Weights of a small GPT-style language model, trained from scratch on English Wikipedia.
Size: 12 layers, width 96, 3 heads of 32, MLP 384 squared ReLU, vocabulary 2048, 1.74M parameters.
Each number is 500 + 50 x the weight over its row's rms, rounded and kept within 0 to 999. Layers, rows and columns count from 0. Numbers have three digits each. The size before them is the row's rms in percent of the matrix's.

# layer 8 MLP up, 384x96, rms 0.15, rows 74-107, columns 0-95
098:561515437470455522509473477541517536509496447522628534530454491458530406590618444499547397551500622484515514508403530510498480453498483546627512566478495553529569521509474539479453538457520543518485577438552531496435472440466414456491477521561534437479518575419530448506567494576502578522
107:509527526444598483453564449501529446535468446492556606450450538565488470451445520493569459496471558446504505443572483576524531465478438515521555474664521517526608402455545499527456491435458566465532435439464492554454455513512498449566410469495450523540440510530530503577473626519486505538
098:534582562558456523560474520580401469494527530514536408464495395523491517470408455522504499511542570545590516456432388482477455405457456541555540510515477520479551491525543516468499483521501522485615355407535524478509534499491492563539490458402489522504447559464524540546551529514388443477
108:456497458538422469544498495535457529556434555537413570544461500455542485490579481535479473545444449529526582484465459501477467556563469542447416443512480588466463531545506440435354448479474511506426469555497412413573442536492507348499523565524446557504481515426506498513562497488440550568
097:433502452502519489548422355465491462479510484481522606502475476485407502447563487463566487509432524442483495454412470556406428563466521458544591600527470503540553471471558504466515519392482515513543473535539481539505404560516528579468517506468474524458422540460487478456416566567515614536
087:432499498526511427567506442425608490448489483501501492450478475537467557478392518563468468498594503580530588424405488491462559606599516433516443448459545463512497456465470447496577440505507459521560519500493434494518512588486412445514413585466517491501477500590458432523549537580473463536
104:474524462479443466556510469445507443512464491472513508485512504512523475575491504661549605555585465597532496432469499540559516499453440591503537485518427492573563482519484594451397396516531515484453390441473521532525537595547509589540554505456516525483457506537439553494411495534447558497
105:470545543438525449506467542486417577391442504546605540475470565507602491413424499405612511468510542535505602509506556554512483502557470507509482524479520517482533549445512515537479533452593497496458475448434464553508465545609616429573599476536505474471511523478431518526510506507570461559
104:522561554554425441424489476469494578449539516482489444475433587476446516472566465562509428500492463554476421524540434509435558402515553537564506562487497530509551518478471427490484525505506433458478585483485501474470545440430428519446479546464385466494608437449603467511552572424485588441
091:571446517454434497473426536466494472428515444531482441549465543474492575388500559532464641591500548534442495414477511480444525510463460461523494532443559495490453531489582400588409421538542524567376519546460528521473491454495569516497430568609538505544461548519518523514502522482502523466
100:446471513538450494492461499417426596456492450446442517503524491442524498519457492558535410492518463455417515532490518427490462568366507544487501478422423564468551565476468563464511491442413515470565481415520497423575525540435473595516400575577469467523510445473560439528492474503391521532
102:549450442532448481542498564507472614510456558445529507545483497518488427569538596572553497558551460484489491478473473480560572416445574516480465540515415518555474489510484401564475462509508519517482459396492422465461433431543557513401557511531485562506533482447381451505489601536486384512
109:479633488571459415414519445501516483506491486520459512583498494508570563544610500513549433511475467583528477506515490510383474475435452490447558588476512579516564500512444514527470501504568538557536463459506507513470435558520576390466395448481571509531561414445517474531544463517572588503
107:428523503504492461492484521515541514529503538449507565558488526457447492483517469620598513529521442513467520435493503508524652560510515630603470512501567578527418548566548548398529476553527469533505438487447462585548477449571559522431491445538482489440500515492395468520457568473449488579
101:499558516496516509451381396500482500544417467450492562570567480591462598478524450432441473493529470491560532499532502504467576468448502477605522568522492520469529510430523389537531516538495489417562499551487582597531467521528493539635499577515433533517530500476411543483473533502614495514
099:483433463578454531465434517485574411415506453434479472481453500479542605545541485486532431441536499550550493532460481499449469464440416385451530572459441462381474360611498557462460534443475520541512520468529486492551487486519555478562447584514525460451528400533526476527501445468509468532
100:510598552461616429564508577420456523512488459496484490474410536555446492573549470451549454566527491439436459498423499471528495437430465545482513564560517505415447394467429507470552653536506549511487477515520493507482504495440499525499440536537495515478505420518504579533521632435558519518
116:520550574570423527491459526417475494485563507550509584504448536453459545586448473484435445521442546508425475512461531495478465442502498435421534455545491555522556589529483394425502536393478528474423552473531588520561539526522431475551549498500417530582539604438479536510512548403500442449
106:474556424442394492549368538510459541548503471477524545545451487475504528488477513488492512505447535514607654465470455438497495455486521379620524528579456489579480473444502519492454492425377482507550473527444509419514517504451518474438498524482479478502475533517524470590490485565611463535
094:521518500564574623509487487557467470468464373486507524467537470409419586497441414577522539496495567517477510540474457497470513590398485469458488427488498477557475588459447466435605523542481527473480514514485460530504385461503562511609556514537527562560500475423505519504593569516477484457
106:576551405528530555501525504509462514512471498565432420516388566557521508489479608455435398449584455470555519504457468516541454588505488592541454494515566487462598491591463418517430578489507483595556516440434452572542520528494565517526449523460494506550490519467502570536560525500465464430
095:523539531626489494651467540524431522435429429487556463502465480497431571566512565495500504505467468481520543524508580478504468525456583510513477549438555507496440500563588466595587532512448502488582501473466521605458534437541527467481487563460574588423556512456409551562483476519462476459
102:577469500546442549474515599410432635569560330565482517518484578481529448479537487563504460554466481508582516495470465568480463538446510554526376483520424484484473502564490446553489529470521525496519476554539452504533553570455520530483505487525502461449525566562495496437603531597495487481
093:557554502464554460526472523515388528460481500541493558544476527498497599560397496409384583513518535530558512527537523580522472530545453433510539543586475580529551411442478502496462505514392536491459467416480538520587534540425436538497482577452536502467483501475517539555391490458402526537
099:422510586524456371504415558549476465463600422508482480580507476596499555495571528509493484466514553576526466424511542375463474505502552515501470449522492585581462508539396538481478481467510438456531453582457509642488486489550417455508469464454477479514544515432486468501461504488449542564
109:447532513495436564487430522442468601494365419503418530568537441448532520484468503488455468531435519579534481524474463430547517614454459538515530474518467388477488542495393513459508491501509545522535510540515567444457445388495539466521475466506573498412558535503452512416561539578567472431
097:475455513458549525476413482508536524464628652434462475424511447485439519507502453420570464486514477460581484503541483477501554540483428544542452503438574460499513450430466527389430554570459514448563560499517458431526488597501535444580455521564400493460530493466488519522535507521560454569
111:435571434467459557488373557489495486521431486432507496486466520523583556552548457463449495496528444467517491520471650521474439423454398550540456533404553454579536535477476506536496535544516529434603574354532572536451535490515486494530464515496557485500510579471472494462481480561510468560
102:485504529569438515421477625413530484506480485631440573535456436434521597524484444441523499508541580483488522534454426427435489525587461424505616539565475525491538557513437498578554459495506487511581409577447479455533484564504522516444487535548515475402437456498465502517532495503477492524
090:462505381570527532556554506464573489512510453533409518450402513463557415538545518542487490456415586457512558513440393512523453530481556521514487498495500503495465416496537454539404503406464491583592450428476404540505549476458448551507545535403492492497465500470478542605495552514586534467
099:543474341515466579506545502469518604562459508530424497561576569411495458557522532539519503498562456411506620469538531516536494429564449470533468529527483498448533454501519486544509531519409553552464513455537481509491462531516524548575543449447475539506438633525562477494505538450600439561
094:543516543498488396433499564520480483616478524472497545497501487545460554498509512635449507506433485499492513497545516484537526543546496468504528589549498571584457550557535429488576510643546584514468526445466497535586487352408569533448561521450528545495486509542414489475517512583506513542
099:514500552522536439524503557607499516473460474518505498579434491538501514352366458492435450518467498488517445457513482511484479581556431545477569512599509592580500531480436508503533462445537515511556485499563416548502381494470502425444404484500462488476553601463470426454484485507463548573
100:473512541520498497524475445482452506509633432422427632540359500499525415406477466537546489504495453526490417467496532485431425501509479458600530515463430539552467533404477513551488487435489520572478445506507446490476557452537515486562470453456595414465512408499533426523471499437470538481
# layer 8 MLP down (transposed), 384x96, rms 0.147, rows 74-107, columns 0-95
101:581502439593508513594455520501541456422467510625520423447454478497514526508516489463444466539511506462480469462416523505476457440513510540451534502458466527438519459552365570513485478527522560455569612485607545611539541516445554564476494545481553488535514518454392443498551419474436519510
105:521493511391486546406635481469543466479491493516374511483496481507538527519484442443566497479558496408410472549601443454533488455519584548422481464523509518554470455459555504564461526486505463516577519435526465603452477592440392502464525559496479524551479550492449499568472532503495609518
094:497467577515469518470450558456529525497526554440476570557612461557476465522421432403485588434584534469544422470460633477494590425453514507436382542491501515512525486445461547432572518481481524543519485509492520463462480391483525520442475554556527468583489531524533537457511420514545459573
112:512475513563475504510561531538506466500448565510529480459516482489594451424452468522491380536502627545500484512572626415495548611545500502471468552518484491368480514535426505409448500535473531484408455488529485483465540467482473418552507468546462516509462533516494450474512602542380557568
097:555494484535402406516447567499507492438590538460537465500450566528434570492446486511502422465496537546558545490441444542573497466500548533490508470519512379493531391541615505464489508542418587503519554417415539458535530479467532450523536466488529470529509514440587488570409404550560505543
091:520553597497579479483551596507436496486542473476541453500617505522536466528519471545614527504527525520445526603502490454453546515615500462516472457484481410521487476524516521639463421509508431477549486485529467410550455388464461504462526408513559537480495442412475497383490457534503494535
102:446499509467502423499482509551543535493463513523547473439520564562474501461554530583499417443507551566611482495512467487500481526434488410524527581548354534452580494503500543534477515451653549533509533491467425453421524433530482519546439388497550530507493504496448393443454456488553521571
102:474492458515521546501519480523555556486538384471589491390558568564548438500456493496482467478488436587499549512488528551450467377473491482565473552417520580489572548488519522448511540531395595532452511549503484386514497495456505598406417520553501426487527536485478456481516501557528523397
100:494608443554531452499490526591470608484649476520508438533422529553498465499563448450513464484453537561489451480539408416424533437477497487464631493530549422569523476464575514528461491508518512441552463542456565511516453508533536427426434497455458527544405551516489535533538520430478490469
092:499498485493534497428557532468562544582572485551483543550559461472457428508553473493486579561567499505531501547501482516448519424503528536549485501543512466342533527485492462479459482409514402466446586441559495484504409578562477556477509453537518539344492576424445456550477547443564459530
100:510506561472388447468588507554569480528517558512577443518481482505452502439521491504401407458626538418532564503598465425558416448530518543453579555508480494526493533478448566444394511453579515583436453445513453542472523466476498545440494561500501543559469515538555535493452416493496506525
104:481569419443471514442426449470438431583529457490519608444520461613565555537453502590465480563513513508464379475493522480507489453582478519461495514545507485515472500534490509641512576505501494460548501424417504462587515531405548449506551522531524521536551450499489438440464528590405508487
109:490579485464540537474576596565473489417502494580452533481474434461533518590501535463537466463543447460459470451493629503563499476466514460466476532400586448477609552563455479490465499497506420437467469521512532513537518503535512504524517396496470396533519442599516407497419535473498620476
114:507468535428427524497578476530471519507616513463501468512543472454626534394503514406467480495505489477552611629455504500472446505521479473399593526521538539462546548465490471586572524522452498397469560488465556421453523515424487543490528552451497445447459444540569521476551479510494546427
103:523568496465531521475509533557486492428415584483481436430596434491483446503445538432434528565537480459587579500566462492549532488452538553432464501508578446486516443527505490513524516510447501501454476537494649372488442473524448492563515487559492522562510519521439645476578438434481503448
098:450480500501580520530504454565559532504394542504479508436617560526421468515501492466566517519493495478516548508453386557475503449462537546476507516450465492566511527452441434456525490518495583522598473576502535531385579490508547524553475383523579490525401462496550469548575418426439444461
098:515532495436468481560438448515449535523517475493536419518443540446583472462462513484524444424465487548603513511474457464488517459569395476460521415588460466504429530507473493565497458461606503392515543544572574559527514524521426546434432502595545611442546485524544565553563441502445532481
111:397605501505476524448496537454465487376533486592469563425538574465484500594501615494500448532487460515500526541478476426424567535534502419492498481465411525517568485579454496513536586503484526458531516566519558462535506530470483412475594520455540478534468566444465554366482437491539468498
107:490494432586518526471481507568449429474445505524534416581514435447397530508442542413457536537425450475589576536454465439505582422492457502555572617550506434550560551513511588493433505556479456584510475537503450477497530476424508485476517462518521498435469472511559420580596479480520528487
098:559508489481418601459495465470586454490495555530432557551533546540540518455454521504484437479459507536544622484534514511521485539570419544460447420457479508506566476488423447515424593465540495484474439444490474594519507543474437501451603589470483492463475489562569573582458444434535454394
104:510508519440479555521479529437509452485492434539636540457527464397562566526430534485416511556509555474458444489415483511421592518500404612449550566524522473492429545509500550523564543547517530499578477446445495489596465529556448503571381491445525481477465552481586472438439514498505485494
096:474561448442502480554458399447479447439494501512448502495590577466577562541446490555496450499559530571484563544533526516497445487490535474504388447443564531488540508443418537488479535398546439605502499541539407483527501395505542473528533489463410571480448500521492574485452565617507531565
103:446382488429486451522561510480612492493432510552578532467600550493478532474469504469495454566504554441506546609488445533556511458404530598533525541541570545503508519484497392480512523538441558456554444445492446496549530508453527465404536467542552536494505431509513488532497382480454380492
089:595500495579474481508479474578532482500524530550456400529498592476499522495517542398555484481510466472463559451604585575500515477543503440521480434504470482482533583469616534397487493375507530514546615420511489450487451506463408523499533568454514483432555441449470546502468466513421562479
098:474435576499468499454507545574584541525469489580504499530613523460523533511473538445428456511542345534493500560499421407486508448634519516475497500492530444561536503443547529440445537537490556547505479619490498494474441490541417423444504487457506564483427417564467505446558505473572489463
108:584408378483484540549589521504507482482571471583549452576561492475446501423501539558459390485554455516414501400505469500533601488488565512531536559491425507542540507539587474575504494560529464542518465477504510480482521402473549455516485499450535449564526494512404458475532425431415471544
093:588478411516494581482434499485527522565467469585458472515512541524528415463517615483503520508463537559501553494523415456474488523498546473475429493472452557537625570535617515529521497605470460478431466502471442537476486403429647493477478473476506569500504435506461580417486510455484461449
103:544492464501539417546451502460587456475490585457573537474489544599613574493502438502486499488465482564488468437519484526564532497581498569500563485489452512594529381464519502445489475421480577567554448447446475464519432534509461501532514536505506554425548540556468484519560393440456422390
103:556432453566553497469554507522389521588458486438565471468494509506519514506558512456491464540461502589492546574464424497531425409524493591457513475439427481435459370532458498537527512598558517546433558481580546472530573387470488525622506516454438471472554503491546468459494474474477545530
090:575500496410455461524534458377436479540540462481551505457526564502435573476517594518544537635537473457497433492455495478470524481420529569415435532513460457547513553491419453497462455524547454576649506568478533492462512432478467552529541548410520467464444611485528500502479497532476472536
094:471446525447471544508494602600464567453492447551457582454453417409495414575487414531467515515453460481477462529489508515522511455542494585489535612512576500560525611485444525525495484534390586564462426485557556441454524509473520540490554429490522483499551479465486622518421483501452489518
093:525442523557456465541507512482448437393514511497453459494473558455474515456392517613493565462452538576510501605524502563599581529459518477594448491562538537399532497508424457490485508461502414607616509481495457474457481440580502515608525469479486536498460478471461459544551494491495419522
106:639470567469502430482501425445526552424560539491577367457535446583475485560512586459467471535522470528513545493523452431628525438457457515503505468458446487537483502448493502508571532469587478446472508467562522476487523486538487535525433405513519554571553458562473541519488515550439376464
103:418453520444499508532489543522579558514468607568503519533505544520565538487603440520489489475428561512460561402559484540475518416535482470432483468563492412493519524640425429526496487601484515500504454540428555496489626569473481449407471505463474544472560498486432496505485471463440438451